From a checkpoint of a small transformer trained on Wikipedia.
Architecture: LayerNorm before each block, learned positions, no biases in attention or MLP, untied embeddings.
Each number is 200 + 40 x the weight over its row's rms, rounded and kept within 0 to 999. Layers, rows and columns count from 0. The size before them is the row's rms in percent of the matrix's.

# down: layer 2 MLP down (transposed), 896x224, rms 0.135, rows 307-334, columns 168-223
# up: layer 2 MLP up, 896x224, rms 0.14, rows 308-335, columns 168-223
down307,099,222,192,209,221,197,178,194,182,232,190,156,150,186,151,245,174,183,237,156,91,295,215,245,220,168,183,251,156,135,189,184,201,150,220,150,242,145,150,170,215,193,201,176,188,228,206,191,110,285,249,154,235,158,199,138,252
up308,106,204,180,196,136,169,158,211,188,249,155,155,214,172,176,199,172,209,177,263,208,225,151,199,147,205,160,181,251,142,191,177,182,273,196,141,188,234,105,260,198,190,193,220,170,211,178,157,189,163,214,230,166,201,216,226,193
down308,088,208,220,208,175,216,180,256,170,180,237,194,215,187,290,201,254,177,199,227,149,178,205,157,238,189,241,161,172,219,212,225,265,196,173,229,127,148,187,235,200,166,202,140,225,249,146,220,260,220,158,185,189,180,212,128,186
up309,071,240,216,207,187,196,201,178,213,210,224,184,169,129,122,253,176,172,200,198,245,268,237,173,104,263,179,155,261,263,238,208,179,214,207,174,150,218,288,176,194,183,208,224,199,211,267,252,201,208,201,189,224,122,197,149,89
down309,076,210,217,186,197,308,215,151,219,171,223,158,177,172,232,189,224,189,169,144,219,250,303,157,152,250,137,257,206,179,205,133,181,203,137,133,221,275,205,210,235,233,205,303,151,164,209,237,152,191,225,165,135,224,180,252,220
up310,104,180,251,171,204,248,187,170,189,227,269,240,158,229,166,131,191,130,162,174,171,173,176,135,206,258,149,233,232,284,263,169,151,272,197,223,189,180,174,216,185,211,217,198,204,162,225,266,201,190,194,206,182,268,248,246,263
down310,086,220,143,171,208,188,193,224,269,154,132,208,281,176,252,260,192,167,227,182,183,187,202,236,222,151,247,176,211,178,149,209,199,147,178,165,238,242,250,165,215,253,244,185,212,191,132,114,174,257,223,248,183,109,126,246,110
up311,111,226,293,228,243,117,208,198,135,130,145,113,202,137,245,247,181,184,187,259,173,169,262,165,236,138,193,221,172,188,209,216,295,213,229,178,211,179,213,188,261,220,287,195,247,208,223,229,170,245,205,195,291,205,245,218,177
down311,112,228,259,217,168,225,256,211,242,223,226,237,228,139,180,156,204,210,170,272,208,215,203,213,227,251,173,232,180,217,159,174,214,90,205,214,222,224,257,210,194,231,235,134,230,192,180,178,327,150,204,300,135,192,267,139,196
up312,099,231,207,206,168,189,205,172,129,212,258,186,296,222,152,200,223,245,201,225,197,190,258,132,200,211,203,248,234,192,248,247,206,198,140,240,175,160,231,160,211,197,214,217,269,219,219,199,251,166,156,196,306,234,169,207,224
down312,098,192,267,225,264,172,235,244,264,214,130,188,109,173,194,226,307,168,163,193,219,190,136,239,313,219,195,256,202,191,161,243,156,173,130,213,229,251,144,219,150,218,188,215,175,206,262,209,164,227,255,156,208,205,191,258,211
up313,096,186,162,191,211,145,252,198,163,231,88,198,181,196,183,171,175,251,174,176,251,210,169,174,236,210,130,189,255,193,204,238,189,228,200,248,191,223,191,185,173,179,231,212,176,233,235,127,192,122,181,178,162,86,199,208,146
down313,100,195,228,142,273,229,163,199,93,226,182,216,198,159,102,195,142,147,219,263,186,147,183,218,292,232,206,212,247,186,272,216,194,212,184,153,213,175,244,150,157,223,274,156,179,199,193,215,193,193,199,152,279,155,242,181,179
up314,088,211,261,230,218,203,185,162,235,185,180,135,183,150,218,171,226,171,169,183,176,198,215,246,235,150,254,146,179,287,216,170,265,144,166,264,186,169,227,227,248,198,232,146,185,231,187,154,267,210,192,257,158,113,162,178,190
down314,104,244,184,288,154,102,185,226,222,141,229,216,219,174,238,193,274,191,196,210,237,181,235,213,189,113,188,189,224,219,204,185,189,222,151,208,222,207,260,221,178,181,135,253,200,138,214,222,105,218,181,170,203,184,165,194,258
up315,104,156,175,175,183,198,220,174,178,208,284,150,195,232,219,197,208,248,168,255,245,237,255,250,207,212,226,177,203,182,163,174,220,142,190,146,209,192,193,262,248,203,200,280,171,207,252,154,172,225,180,220,184,184,207,164,228
down315,105,166,166,249,202,239,240,186,227,256,207,192,205,205,200,152,164,255,267,197,167,121,204,224,249,191,186,192,180,153,248,234,136,190,193,247,200,157,235,181,211,202,133,256,188,207,248,253,214,155,214,189,148,165,187,130,181
up316,087,202,200,134,222,205,160,169,175,155,156,196,224,177,210,197,138,251,178,156,143,170,149,232,196,230,232,225,197,225,166,215,243,166,224,215,133,117,174,222,187,182,193,261,163,173,168,156,177,205,241,221,223,157,225,163,220
down316,106,251,154,234,165,201,115,249,228,187,131,186,198,234,160,256,221,244,161,254,168,264,175,146,205,219,228,179,206,226,223,157,211,158,110,205,196,245,210,193,143,202,165,224,207,291,213,175,194,177,253,235,188,131,289,214,266
up317,099,206,206,193,173,227,238,212,168,90,198,181,167,119,201,281,190,166,233,224,259,231,179,164,171,228,219,146,190,264,189,261,166,223,123,137,173,169,234,191,179,135,121,249,165,216,298,213,208,181,207,223,200,229,169,126,217
down317,097,181,231,222,182,149,190,266,169,97,188,135,137,242,203,159,126,174,177,209,224,227,208,168,240,234,171,196,180,223,253,214,258,207,242,169,178,131,175,269,227,248,236,212,187,212,151,242,312,247,220,186,200,116,210,151,137
up318,120,170,281,233,164,157,279,301,223,222,147,164,176,240,211,137,141,188,201,215,233,241,225,165,159,222,211,227,238,212,226,263,198,236,248,198,168,162,216,195,216,150,214,242,201,148,226,124,234,243,205,156,195,203,168,191,112
down318,110,216,154,238,179,163,207,206,163,222,177,228,288,217,292,166,192,185,257,190,246,186,216,147,253,113,180,189,165,173,171,281,227,190,273,150,249,217,165,214,224,176,182,233,226,261,182,157,174,132,189,189,206,276,127,169,202
up319,095,165,121,144,244,183,192,201,213,165,144,223,209,157,176,142,212,276,258,271,268,142,188,196,205,302,148,223,176,214,176,168,196,176,211,173,210,197,139,154,210,219,192,242,191,207,164,174,230,241,216,199,204,160,211,246,125
down319,095,226,220,200,224,216,192,187,148,110,158,217,248,190,186,173,236,176,135,239,157,242,205,231,199,233,245,260,191,245,236,263,100,171,209,190,176,182,156,162,173,243,251,212,246,207,167,189,112,153,258,142,189,308,243,229,263
up320,097,163,177,184,168,178,163,284,187,187,196,209,140,215,191,150,204,221,221,199,207,182,289,136,184,173,243,206,198,155,277,184,218,233,254,202,258,185,267,238,299,163,183,172,130,164,206,282,249,267,132,159,183,189,148,233,145
down320,106,259,160,244,195,151,205,295,203,228,208,198,258,219,200,171,212,228,218,222,197,238,120,153,210,157,229,228,215,169,187,214,261,232,215,217,172,241,123,191,162,164,275,163,185,221,255,248,213,187,194,214,162,133,118,172,177
up321,098,170,164,231,156,133,182,241,217,156,229,184,177,220,209,243,183,196,163,296,209,255,240,203,131,146,159,187,199,212,131,303,205,126,131,235,137,275,125,279,195,180,299,199,162,162,263,217,193,96,241,165,217,203,157,158,234
down321,097,225,244,240,193,215,210,144,245,251,221,194,147,140,204,211,179,170,249,224,265,219,229,210,238,226,190,145,218,220,184,132,276,155,295,241,233,218,211,175,131,134,153,286,199,176,212,196,231,174,180,217,188,193,199,254,150
up322,101,228,245,177,199,187,234,236,223,160,110,205,179,153,211,148,200,277,240,224,199,159,186,275,189,209,201,168,260,190,221,225,240,275,253,259,194,173,177,166,183,195,202,202,252,204,215,136,139,222,162,137,162,150,252,232,196
down322,110,249,220,241,167,192,171,164,257,201,90,167,201,158,242,263,255,205,233,164,181,171,199,247,192,162,244,217,108,200,220,163,227,164,220,256,229,259,195,223,215,217,220,237,210,192,247,160,224,221,225,193,246,167,183,168,150
up323,108,250,164,105,199,142,210,204,205,143,159,197,240,247,253,207,136,105,172,209,173,158,202,143,217,257,161,168,172,225,170,221,186,175,222,144,241,236,246,214,138,252,202,228,225,173,226,204,159,195,225,232,219,203,252,197,230
down323,102,238,238,273,209,186,170,187,218,212,223,230,254,172,208,158,224,218,211,159,208,229,236,129,225,132,204,234,192,154,138,165,195,211,242,146,253,217,115,194,191,204,143,169,265,181,156,160,175,237,180,171,190,141,105,231,164
up324,097,127,177,186,159,201,218,241,186,155,219,227,238,99,139,226,218,244,141,232,181,170,202,219,254,115,283,240,279,216,256,235,188,224,179,199,191,234,173,201,176,150,225,227,214,238,187,209,150,244,171,226,167,239,150,207,286
down324,107,138,196,201,213,137,159,140,175,146,193,175,268,228,189,180,225,186,217,121,220,179,266,162,160,201,114,195,117,230,211,189,230,203,182,245,237,213,216,216,265,138,148,186,202,181,204,221,253,294,175,175,211,113,250,283,186
up325,095,172,170,147,201,160,227,195,221,208,165,175,143,194,118,172,226,203,235,200,279,269,242,157,207,217,242,224,170,123,216,257,174,263,195,127,224,201,227,170,211,223,196,196,230,158,202,169,122,178,189,143,298,254,202,243,214
down325,097,232,161,235,186,233,204,186,192,219,109,160,116,251,187,234,194,222,198,247,190,174,132,206,220,202,195,156,198,228,164,166,227,146,249,198,202,230,210,202,174,230,161,186,123,206,252,214,225,181,233,284,137,167,148,168,203
up326,100,165,214,238,169,140,154,198,212,128,216,219,228,249,176,240,249,198,199,183,187,199,135,100,209,237,187,223,181,179,162,214,264,211,236,186,204,102,209,165,236,134,188,197,156,258,224,165,249,188,188,197,168,207,245,204,139
down326,097,133,185,126,198,292,226,193,245,242,275,166,142,129,163,227,146,179,108,213,213,118,214,179,216,208,205,179,218,131,242,213,171,222,218,173,192,222,182,211,184,237,112,190,177,179,163,232,210,159,219,209,309,269,147,239,96
up327,094,163,199,259,136,192,232,131,208,199,176,209,255,196,205,239,198,138,233,224,247,177,290,170,227,179,260,217,243,267,164,270,257,175,235,183,170,253,258,184,268,225,243,227,212,91,153,208,191,180,166,201,120,113,231,250,257
down327,096,234,179,159,232,286,199,173,180,198,157,198,171,120,207,147,137,158,215,173,230,202,231,215,182,216,207,239,167,157,220,213,202,254,218,186,240,248,171,216,190,216,218,244,266,232,98,253,194,223,175,195,205,197,166,223,262
up328,099,168,138,201,172,192,190,302,202,206,196,253,213,130,217,234,251,185,236,244,191,201,186,190,200,227,102,202,191,160,188,247,253,315,211,150,154,232,182,173,111,260,282,146,190,134,208,147,218,138,201,196,184,239,182,224,247
down328,104,250,183,192,224,199,245,175,151,185,199,220,149,234,269,223,238,253,221,207,168,200,178,175,205,200,222,177,229,107,155,181,183,236,168,138,130,258,241,211,197,159,238,211,210,179,222,159,237,211,179,154,203,228,163,212,237
up329,096,233,171,185,168,155,261,223,182,167,166,218,178,299,149,198,200,182,220,203,143,284,231,227,190,184,140,173,167,165,154,159,218,206,185,306,258,207,179,197,202,162,208,200,218,224,140,212,226,74,220,209,204,206,171,172,215
down329,089,172,167,159,198,203,236,161,184,284,243,193,168,201,228,172,180,174,160,118,239,206,182,210,158,194,259,184,174,221,222,159,246,152,189,125,208,266,182,209,155,229,134,190,202,209,210,165,222,289,206,178,153,136,141,141,177
up330,101,230,173,112,261,164,289,193,171,166,141,159,234,168,231,254,171,209,241,195,230,228,200,266,228,184,237,163,160,211,138,133,202,196,189,220,258,192,235,190,191,174,223,215,207,102,186,230,203,213,246,267,244,198,168,196,176
down330,100,197,178,160,255,193,165,187,172,183,272,165,127,259,216,255,202,209,227,222,121,203,241,231,196,158,193,152,227,165,245,188,142,197,204,279,198,151,205,188,233,176,190,185,220,256,238,223,301,248,162,196,278,231,166,244,229
up331,102,253,185,162,259,194,180,189,155,260,252,220,141,236,221,176,249,226,202,173,212,206,258,219,167,143,186,137,192,210,241,220,197,204,227,170,240,191,144,203,196,247,179,209,157,206,259,256,241,228,214,207,160,147,148,210,187
down331,099,226,175,187,196,192,88,197,170,169,122,198,231,170,205,163,213,162,266,261,189,189,175,203,213,184,194,132,130,216,205,135,143,223,119,243,263,219,186,213,198,240,202,206,212,252,179,218,257,156,227,210,227,169,186,193,186
up332,101,264,219,163,180,207,186,189,209,157,179,218,231,151,280,163,214,91,198,194,268,218,290,256,170,202,213,131,207,228,227,186,167,184,271,168,174,168,226,270,244,194,237,259,226,180,214,232,165,160,201,275,187,137,188,196,203
down332,101,196,238,242,162,188,166,234,187,211,207,216,224,230,209,211,199,183,136,285,208,194,145,139,234,197,202,299,243,204,138,210,157,188,249,158,245,234,120,131,191,153,147,205,210,291,192,199,168,167,208,190,195,187,195,183,236
up333,087,200,205,237,257,202,250,247,183,170,231,184,197,175,167,144,109,136,209,284,196,167,164,174,166,176,136,227,142,201,176,196,247,194,151,192,175,216,173,183,175,239,212,161,182,184,172,117,238,249,175,329,208,169,233,183,194
down333,092,193,160,219,233,196,225,117,213,186,217,231,177,190,261,242,236,192,173,144,188,246,146,222,245,250,197,224,241,233,181,186,257,239,266,233,206,214,278,189,165,150,213,272,226,270,182,238,173,189,225,152,186,189,149,160,245
up334,100,253,245,296,185,186,173,231,271,219,242,178,173,161,224,145,192,200,204,248,140,234,251,154,215,250,204,260,216,202,218,183,237,185,168,245,217,155,236,246,171,209,168,180,211,195,153,193,205,207,227,197,214,133,239,220,185
down334,099,183,260,152,209,118,232,183,145,148,234,235,239,204,236,193,191,204,237,193,107,240,184,210,147,191,230,233,183,157,173,175,217,166,225,221,162,167,226,204,175,132,157,239,210,187,240,161,220,326,261,180,261,219,165,207,276
up335,096,184,214,228,201,166,216,210,165,303,173,185,275,199,180,155,185,214,141,170,214,151,172,256,110,173,193,217,180,127,163,236,226,153,193,159,259,252,188,249,200,202,176,179,206,217,212,226,241,172,226,180,201,156,260,212,238